config.yaml
learning_rate: 0.00135
beta1: 0.9
train_tokens: 633800000
Each number is 200 + 40 x the weight over its row's rms, rounded and kept within 0 to 999. Layers, rows and columns count from 0. The size before them is the row's rms in percent of the matrix's.

# up: layer 5 MLP up, 2048x512, rms 0.0529, rows 787-793, columns 0-63
# down: layer 5 MLP down (transposed), 2048x512, rms 0.0707, rows 787-793, columns 0-63
# gate: layer 5 MLP gate, 2048x512, rms 0.0507, rows 788-794, columns 0-63
up787,104,269,188,173,219,200,147,280,258,188,257,209,230,191,231,222,179,162,147,154,200,195,199,161,215,133,248,191,151,164,209,172,269,257,299,189,214,163,170,246,174,276,222,181,200,212,205,261,160,252,235,197,220,222,236,156,192,189,193,182,128,229,172,230,225
down787,106,182,185,184,262,293,242,218,172,189,246,243,140,227,192,218,233,213,229,261,201,213,198,185,200,190,192,236,153,161,201,160,153,199,172,195,217,245,222,258,229,145,249,173,218,104,248,259,155,164,201,186,199,152,222,141,281,255,137,90,266,180,187,229,141
gate788,100,133,225,260,232,205,243,186,207,220,190,194,164,210,204,217,286,194,140,287,131,246,238,204,173,152,200,270,177,243,167,249,224,151,163,204,233,218,223,220,198,196,235,265,227,265,241,261,288,173,155,202,174,190,213,232,238,147,240,170,181,161,149,176,195
up788,095,220,192,193,204,158,173,198,182,182,239,198,180,175,198,115,230,203,231,157,147,271,210,187,188,179,181,184,156,209,206,235,234,253,239,218,241,170,205,252,187,160,172,244,226,219,148,183,205,261,219,193,164,221,224,131,156,252,206,207,215,242,250,158,204
down788,101,206,278,250,165,187,178,158,256,187,190,252,233,211,221,139,216,195,162,245,274,145,143,195,148,219,216,194,153,187,246,218,167,257,264,123,191,171,227,171,195,173,224,204,156,220,112,266,249,181,235,175,112,221,185,180,204,158,137,183,210,213,219,218,207
gate789,104,242,185,166,152,230,251,167,135,195,206,248,227,201,192,178,295,228,213,170,106,203,145,295,262,217,178,198,159,148,237,187,214,123,169,232,220,242,155,172,166,225,225,257,221,254,186,205,239,230,173,196,187,197,110,269,200,210,169,190,125,244,160,222,239
up789,100,243,215,215,249,231,173,242,191,237,243,200,189,202,168,194,153,300,182,213,234,201,189,241,184,195,191,131,286,212,181,217,234,216,277,220,234,233,120,255,267,137,201,191,184,187,158,230,215,183,74,291,212,220,266,164,248,237,247,217,262,202,161,211,195
down789,102,201,203,230,227,184,151,180,205,191,232,203,180,200,174,361,179,194,215,290,262,220,206,177,232,235,244,211,209,137,221,175,185,251,154,195,185,184,234,184,277,203,229,171,245,222,181,244,154,300,210,157,216,165,126,176,164,167,226,272,241,157,214,101,226
gate790,104,95,161,220,120,219,267,196,220,250,291,171,202,189,209,171,207,175,211,210,174,169,181,171,244,224,190,89,199,202,174,200,256,216,272,173,162,196,113,231,229,196,171,244,211,258,150,218,236,199,179,191,204,166,124,185,169,210,185,259,130,196,164,129,198
up790,107,157,213,186,180,306,195,262,257,238,241,255,203,153,288,211,196,194,242,249,223,216,238,178,200,184,246,254,232,229,132,204,196,141,156,263,155,149,153,194,214,216,236,241,200,227,211,181,237,228,204,162,227,168,190,218,249,192,181,208,264,157,220,167,185
down790,110,172,216,237,200,142,202,205,196,153,185,195,273,220,162,170,183,229,179,239,291,237,185,205,205,194,173,154,284,188,163,212,129,196,169,151,194,169,126,194,166,183,243,254,262,193,189,246,218,244,230,58,280,192,187,120,236,210,235,203,191,256,287,227,192
gate791,098,191,140,239,187,284,182,239,166,237,232,211,101,163,168,161,180,173,207,212,208,126,228,183,230,213,220,236,168,133,207,211,162,261,283,218,210,197,250,173,204,190,218,262,182,213,159,218,223,188,266,202,233,173,254,229,187,261,193,195,174,141,191,192,202
up791,102,157,228,150,154,128,200,197,185,259,121,239,220,221,270,199,244,231,229,231,164,145,148,196,257,173,221,211,244,163,261,196,206,199,197,199,227,180,209,232,171,224,169,206,178,240,238,191,173,160,227,139,192,201,163,208,226,182,211,209,236,166,259,214,206
down791,092,190,186,175,171,279,175,233,191,259,259,216,194,206,125,218,127,193,115,213,183,197,201,275,193,145,216,225,229,183,125,157,180,171,218,244,204,178,217,211,190,160,221,215,189,257,234,226,175,178,154,208,230,92,174,269,226,207,219,212,256,179,211,148,181
gate792,106,210,232,182,212,214,215,190,154,268,262,217,97,198,222,178,170,240,180,243,206,224,147,206,259,182,242,193,217,183,140,189,162,153,188,312,268,234,161,230,203,195,168,178,255,144,180,242,263,162,192,151,185,232,249,173,226,137,214,196,204,185,168,205,244
up792,100,175,159,145,243,262,211,161,191,238,222,238,219,210,174,236,257,171,179,257,208,245,239,239,234,185,233,222,269,161,177,135,212,161,186,205,175,209,239,189,205,175,264,163,166,182,164,216,227,234,178,194,203,227,223,259,151,184,178,236,267,276,247,234,158
down792,101,184,217,197,145,146,232,223,218,156,198,227,120,188,162,209,139,169,240,189,216,191,173,223,152,200,199,208,130,188,177,222,147,190,225,239,178,174,153,204,192,162,178,233,171,182,196,160,194,191,161,193,187,221,226,281,215,223,275,198,214,258,195,132,211
gate793,099,191,187,267,214,230,164,168,211,222,220,149,183,211,116,198,267,218,104,229,124,257,185,190,212,183,231,248,221,162,187,210,272,260,186,187,202,189,267,206,272,226,225,216,191,178,222,196,269,189,210,210,261,153,225,183,175,202,155,169,233,195,203,263,179
up793,103,183,161,265,240,258,201,220,169,178,210,204,200,217,184,231,190,188,260,148,189,170,211,154,191,189,89,221,253,197,191,197,257,213,184,190,187,212,261,254,225,253,161,221,165,236,154,233,255,133,143,208,187,260,213,157,191,203,139,188,239,238,240,227,273
down793,101,170,213,118,184,198,187,185,161,188,202,238,267,200,235,152,177,222,238,194,137,206,186,213,229,237,176,185,179,257,257,211,211,242,164,208,137,251,217,205,183,156,235,205,178,175,164,161,221,51,172,232,192,217,294,187,186,167,174,138,222,215,219,184,174
gate794,096,195,199,221,189,185,191,165,251,137,174,153,231,191,119,192,229,251,208,221,158,211,176,213,217,179,222,189,237,200,154,223,176,115,205,124,96,252,206,157,164,220,215,191,261,235,156,162,171,152,184,216,245,279,218,180,215,193,129,237,153,116,169,108,129